config = dict(
    n_kv_head=2,
    d_mlp=320,
    norm='rmsnorm',
    optimizer='soap_variant',
    schedule='wsd',
    final_lr_fraction=0.05,
    batch_tokens=[8192, 16384, 24576],
)
Each number is 128 + 24 x the weight over its row's rms, rounded and kept within 0 to 255. Layers, rows and columns count from 0. The size above them is the row's rms in percent of the matrix's.

# layer 5 attention value, 128x128, rms 0.236, rows 73-85, columns 0-127
size [ 98 107  91 106 106  99  96 102  97 111  98  92  94]
[[113 127 125 111 122 150 113 151  96 125 110 140 138 123  95  91 158  98 103  88 110 135 116 152 158 158 125 138 141 111  84 127  69 110 105 163 144 157 145 123 123 136  72 150 132 129 120  92 127 115 134 143 150 143 128 132 146 144 168 166 143 150 136  95 128 124 142 113 133 119 153 126 115 134 122 141 137 154 100 108 162 155  94 140 124 142 123  81 147 155 136 130 132 134 157 121  89 143 138 112  71 165 103 166 141  80 128 105 102 143  66 128  95 171 175 137 104 114 113 145 178 115 117 105  98  96 127 112]
 [102 195 114  74 166 120 100  69 129 166  98 149 120 127 152 113 155 116  94 123 122 123 128 123 134 125 157  99 119 148 114 130 149 164 157 156 147 144 117 111 139 145 142 132 133 132 150 111 130 136 118 105 112 136  97 115 100 135  98  99 133 112 149 148 126 119 135  64  94 133 141 164 115 126 117 124  99 145 130 128 134 158 165 165 159 147 150 143 138 142 125 154 134 148 161 177 118 127 170 110 100 142 120  81 123 127 105 114 118 102 138 161 141  88 122 166 130 132  82 150 138 157 138 146  64 115 100 104]
 [179 137  91 168 106 136 143 141 143 108 121 107 121 116 103 111 120  97 116  82 133 133 119  87 125 144 126 160 150 111 152 118 170 167 117 132 113  80 157 155  74 144 110 122 122 178 106 142 101 151 129  87 102 123 139 131 140 161 117 112 124 162 111 104 136 149 134 133 116 130 166 134  95 166 110 121 114 129  99 136 119 131 149 163 190  87 103 128 123 119 119 132 136 108 117 155 110 140 158 144 140 133 148 138 161 103 144 122 172 174 184 132 155 134 134 123 115 109 106  87 136 138 138 107 120 191 119 142]
 [155 157 159 130 194 186 120 122 125 159 138  82 114  88 146 143 143  98 152 125 127 136 144 134 161  78 123 141 104  80 110 145 141 133 158 152 132 132  99 135 130 126 176  90 130 124 145 106 148 150 105 103 115 148 118 138 101 142 125 137 156 107 182 128 118 123 145 122 165  96  98 133 123 149 141 137 122 109 125 113 111 155 135 100 106 131  97 101 111  75 111 179 171 142 125 121  98 137 102 162 110 173 135 121  94 116 147 118 140 132 156 144 113 133 158 140 125 117 145 142 166 127 117 176 124  82 111 129]
 [160 117 126 122 119  97 114 111 110 140 135 115  86 121 127 163 151 125 129  88 162  99 135 120 112 155 106 158 154 105 145 113 109  84 118 102  93 102  93 104 109 130 128 133 125 145 152  92  92  91  88 123 166 161 125 144 134 151 127 141  79 127 100 133  76 121 109 132 115 132 157 131 135  90 113 137 103 120 119 147  73 141 115 146 145 170 118 157 148 122 167 103 115 113  85 153 116 115 150  63 136 126 121 142 126 123 117 126 131  79 121 136 135 142 148 129  83  94 152 104 129 114 139 139 138 159 199 131]
 [103 112 133 139 153 135 118 128 130 133 136  90 106 117 112 125 139 134 157 106 147 102 162 132  96 126 128 124 104 136 125 149 109 154 147 114 127  91 163 137 143  91 118 158 145  95 195 134 114 142 138  88 115 159 101 182  95 108 129 121 143  80  95 148 128 111  84  89 134 139 144  86  99 119 184 136 122 113 139 103 131 142 148 129 110 102 133 135 133 100 107 143 131 153 135 122 112 125 167  77 133 135 151 143 148 118 129 126 106 181 153 139 113 190 105 197 130 156 160 139 108 102 148 147 114 139 144 135]
 [108 192 105  99  65 116 110 130 109 139 124 143 119 171 143 145 148 121 150 116 156 130 141 122 182  87 177 121 145 107 101 114 136 142 130 120 121 139 133 152 166  89 119 146 113 130 156 180 142 121 125 101 175  86 126 155 160 139 125 127  99 144 106 141 106 120 152 113 137 134 127 121  89 155  92 149 128 170 127 132 145 145 156 129 132 140 137 123 108 163 146 118 111 146 108 145 175 162 129  87 111  92 143 168 132 104 137 119  94  97 119 152 147  75 109 111 113 139 152 129 109 152 169 116 150 153 128 138]
 [137 180 129 120 128 157 154 105 137 144 130 103 131 145 136 124 137  89 119  60 125  83 104 141 131 139 139 129 129 129 145 138 101 150 123  91 142 148  97 111 108 118 166  88 129 133 141 123 171  75  91  94 118 172 118 134 145  95 155 123 126 156 124 165 176 194 147 105 148 122 109 153 157 128  95 174 121 142 145 155 155 128 134 143 128  97 144 131 125 159  81 119 139  97 105 145 134 135 140 155 157  93 117 146 104 147 120 157 116  78 158 131 108 123 163 111 143  97 117 129 158 138 145 116 124 149 145 133]
 [158  99 105 103 136  97 119 100 124 126 153 133 174 122 141 143 147 144 114 110 161  88 124 117 135 119 184  83 147 128 114 110 130 126  95  99 140 108 152 154 153 148 143 130 151 124 134 181 112 132 131 138 112 139 176 112 104 134  63 152 146 128 141 156 107 109 130 117 133 112 111 116 129 155 126 170 152 127 148 139 102 137 148 144 137 143 128 143  82 127 127  97 119 106 134 134 121 142 126 155 100 106 143 177 177  71  74 168 145 106  95 108 125 151 136 149 166 127 110 178  98 106 116 123 151 153 154 143]
 [115 113 167 122 101 126 144 134 137 106  93 101  77 140 142 122 123 152 118 153 129 136  82  87 171 135 132 160 127 114 135 118 120 174 141 106 128 176 109 144 132 134 148  82 134 120 110 120 154 126 119 135  96 151 121 101 143 109 109 113  87 165 105  84 132 132 109 136 130 140 158 120 132 137 118 136 138 171 146 108 107 111 115 164 163 112  62  92 136 104  92 134 119 117  94 164  83 147 106 117 164  88 142 155 141 164 163 125  96 138 133 119 109 119 135 145  74 120  82 136 142 132  89 147 148 108 112 133]
 [124 128 140 140 110 124 105 134 135 127 152 100 142 168 146  91 119 166 116 135 115 116 173 128 123 139 104 133 156 172 166 135 127 105 127 178 145 143 100 136 127 165  69 141 133 161 143 146 147 147 111 120 109 146  97 141 151 139 147 164 123 103 111 154 163 104  91  83 146 109 134 109 110 127 178 159 131 160 133 115 140 126  97 135  91 132 139 144 107 156 136 109 146 106 129  95 138 140 122 104 129 118 128 161 105 135 107 106  85 112 117 147 176 109 116 142 172 135 137  97 189  96 146 106  93 128  99  73]
 [100 141 140 138 134 139 112 113 171  84 123 130 128 138 164 109 166 112 135 144 123 137  96 141 138 100 108 122  86 165 135 175  95 129  91 110 145 131 109  83 156 130 175 154 131 113 128 157 144 138 145 127 117 126 132 103 166 141 154 125  84 129 120 185 140 112 139 150 134 121  69 105  95 132 136 181 160 134 147 119 128 137 109 162 127 105 147 107 129 166  95 112  92 130 148 139 151 140 142 100 172 120 111  78 132 136 143 132 135 102 138 151 119 115  81 102 129 138 105 153 103 116 114  71 115 164 100 139]
 [123 141 148 105 122 108 153 140 153 139 112 128 142  70 167 147 104  73 180  81 159 128 132 171 119 135 107  98 119 153 124 150 142 102 148 109  98  93 171  69 159 152 136 138 136 118 136  76 102 161 138  93 122 149 124 171  87 150 131 100 134 142 121 108 106 135 125 107 121 125 104 125 143 125 118 133 169 132 143 148 130 134 135 130 112  97 115 106 100 158 130 139 129 143 149 138 139 135 130 163 114 100 122 122 108 125 152 111 171 128 163  76 100 146 127 154 130 161 169 126 166 172 113 154 142 150 135 118]]
# layer 5 attention output (transposed), 128x128, rms 0.203, rows 73-84, columns 0-127
size [ 97 108  93 101 119  99  99 107  97 104  95  95]
[[136 115 161 135 107 128 142 118  82 162 142 107  73 150 104 149 105 134 113 126 121 134 135  92 107 137  96 111 149 111 124 107 113  83 117 121 145 121 141 126 158 141  93  99 144 146 104 158 110 127 119 159 127 102 143 140 157 103 166  89 106  94 144 135 125 124 138  68 113 146 120  57 180 142 169 116 126 138 153 164 139 103 132 135 150 136  75 104 100 121 115 136 125 131 119 125 166 168  76 144  98 120 144 116 120  84  89 128 159 133 106  94 144 107 122 123 146 141 107 147 107 113  98 162 121 107 141 124]
 [117 100 125  81 134 120 107 120  94  92 141 125  96 134 112 148 142 110 109 127 155 102  97 126 107 127 149 160 104 127  98 108 111 126 181 144 139 136 139 120 121 163 127 155 193 133 102 116  85 126 105 147 141 127  79 129 149 128 110 164 154  92 129 112 120 144 153 161 128 136 111 156 167  89  98 115 114 133 136 112 100 135  88  93 142 143 125 132 110  75 115 127 112 135 146 170 184 136 125 195 156 101 154 164 128 142 135 137 116 155 120 126 126  77 139  99 131 108 151 118 160 115 157 136  97 113 144 113]
 [132 111 139 113 103 140 154  93 120 141 156 126 126 124 142 119 155 178 158  97 139 119 115 119 127  77 146 122  92 160 119 106 121 157 134 133 100 107 182 155 146 116 159 136  98  89 139 174 105 144 107 112 148 137 132 133 125  56 161 127 140  91 161  78 135 157 131 127 124 163 109 136 125 153 145 110 140 145 148 138 120 110 124 156 114 120 100 141  83 107 170 135 156 123  90 121 109 140 119 142 132 177 118 139 128 178 153 144 158 108 123 136 147 116 166 154 125  83 178 119 121 147 144 129 124 116 169 154]
 [207 180 168 150 111 123  96 142 149 103 110 136 139 153 136 126 115 146 139 122 114  90 146 135 158 116 142 134 126 136 150 119 108 115 107 126 129 123  96 120  95 141 142 143 160 178 136  97 119 143 133  97 127 139  92 119 160  93  85 122 145 104 134 138 151 125 124 120 115 142 151  59 151 111  98 163 157 141 133 130  95 106 143 104 140 106  81 143 157 122 106 124 111  96 133 190 110 139 140 103 131 138 147 148 126 128 143 153 160 122 115 183 125 154 114 113 146 159 121 120 154 134 154 128 105 142 188 135]
 [133 130 107 101 136 123 126 101 153 141 144 133 119 115 126 152 167 103 132  92 154 168 128 113 119 149 147 134 153 122 137  90 132 103 168 120 147 126 123 146 114 143 105 118 120 145 134 227 119 134 126 162 158 144 162 113 133 158 124  88 108 168 124 141 138 147 154 163 129  96 159 153 110 128 157  82  75 170 171 161 138 168 128 144 131 134 145 130 120 113 133 139 122  95  49 116 102 148 131 160 116 176 119 138 126 139 119  99 145 140 124 139 118 137 157  91 141 115 136  93 127 149 128 119 118 134 146 154]
 [ 97 150 122 133 133 110  89 145 169 139 142 110 107  93 174 132 131 158 139 100 121 144 111  99 119 127 156 156 139 109 129 129 127 116 152 124 154 137 138 105 129 146  98 148 179 134 125 138 125 171 181 139 138 156 146 154 105 130  95 152 131 138 153 136 112 137 145 107 172 152 162 146 115 116 120 179 115 120 132  85 109 147 106  95 117 110 188 121 145 147 118 117 169 101 127 137  87 145 176 133 110 121 102 108 112  77 159 112 162 131 169 117 143 108 107 148 176 145 123  89 129 133 156 137  77 118 144 145]
 [ 98 132 120 128  89 110 107 142 143  93 106 144 131 132 130 115 186 110 128 142 124 132 114 137 122 146 108 148  99 164 110 147  99 140 119 157  82  91 120 135 136 128 123 171 111 129 116 171 120 161  83 121 146 162 139 138 113 201 158 163 171 108 116 137 121 109 186 110 122 113 128 154 131 121 155 143 117 179 119 102 126 170  95 119 133 123 135 100  90 130 119 102 144 137 118 120 166 132 121 149  99 112 141 136 109 158 118 152 117 125 111 110 156  93  85  95 111  92 133  92 112  92 108 141 136 162  97 105]
 [150 124 104 152 104 107 152 131  88 132  78  86 116 168 124 134 182 129 134  82 122 169 144 135 138 145 178 163  78 107 109 135 136 129 133 167  85 130 110 130 104 128 179 140 111  82 146 122 146 137 136 107  99 120 127 162 111 121 118 114 154 150 179 151 158 128 146 122 148 103 142 152  86 103 148 119 135 147 143 127 140 111  94 150 141 107  96 142 150  89  88 117  81 153 139 159 131 121 101 102 157 134 141 143 110 126 100 174 124 139 132 137 131 114  88 123 110 135 162 136 116 153 154 126 134 113 112 158]
 [111 134 121 160 137 172 140 119 143 123  79 120 138  99 103 137 108 100 121 162 136 133 100 140 104 172 139 126 131 134 134  99 148 118 158 160 119 160 173 149 151 147  89 144 118  99 141 124 134 148 115 141 127 129 150 136 124 137 152  76 170 107 119  86 101 125 140 125 156 102 192 133  86 122 110  80 165 149 163 107  86 132 143 131 131 111 132 110 170 115 129 135 185 161  83 158 109 138 104 103 127 138 123  94 110 142 152 115 153 120 117 110 131 130  87  97 121 156 166 161 109 151 113 135 108 133 116 155]
 [105 119 121 161  78 156 178  89 118 153 127 154 119 132 126 100 143 152 133 144 109 114 154 153 131 148 100 122  84 109 132 169 120 142 151 145 100 117 134 140 140 166 158 134 174 118 131 137 131 152 169 146 146 136 139 115  77 103 121 112 120 126 115 105 161 143 129 160 141  93  84 117 158 151 157 111 156 143 146  91 149 122 179 118 113 133 100 189  85 129 123 178 100 106 156 148 144  86 131 144  87 125 172 136 165 120 123 127 108 148 139 139 159 129 134 127  93 102 140 153 127 114 106 129 152 107 139 119]
 [117  71 124 115 106 107  91 138 115 107 121  88 118 141  99 158 150 113 130 102  70 137 192 173 109  89 112 116 122 118 112 145 131 134 137  87 113  79 138 136 145  97 120 125 142 140 121 106 132 102 133 135 148 109 145 107  63 150 109 146 156  93 129 183 138 107  96  95 112 151 154 138 149 100 134 131  85 165 127 115 116 120 117 104 114 117 122 111  89 105 154 117 131 134 143  62 102 129 116  97 127 117 105 109 112 110 134 125 145 126 139 104 129  98 110 102 136 138 139 119 165 139 112 134  94  81 116 105]
 [137 104 149 126  76 144 111 171 164 121 117 127 154 127 127 158 149 122 137 163 113 176 126 130 142 150 148 177  90  94 102 138 146 150 161 163  90 114 102 108 136 126 149 154 139 119 122 110  97 150 109 136 123 122 145 123 114 150 125 166  99 137 133 162 153 121  83 127 133 150 114 143 154 124 107 116 147 139 118 126  96 152 108 120 113 104 129 108 128 177 105 147  96 151 200 153 164 114 112 115 102 144  95 145 114 114 106 177 150 127 138 117 153 128  77 114  96 132 114 161 131 103 171 138 145 137  77 109]]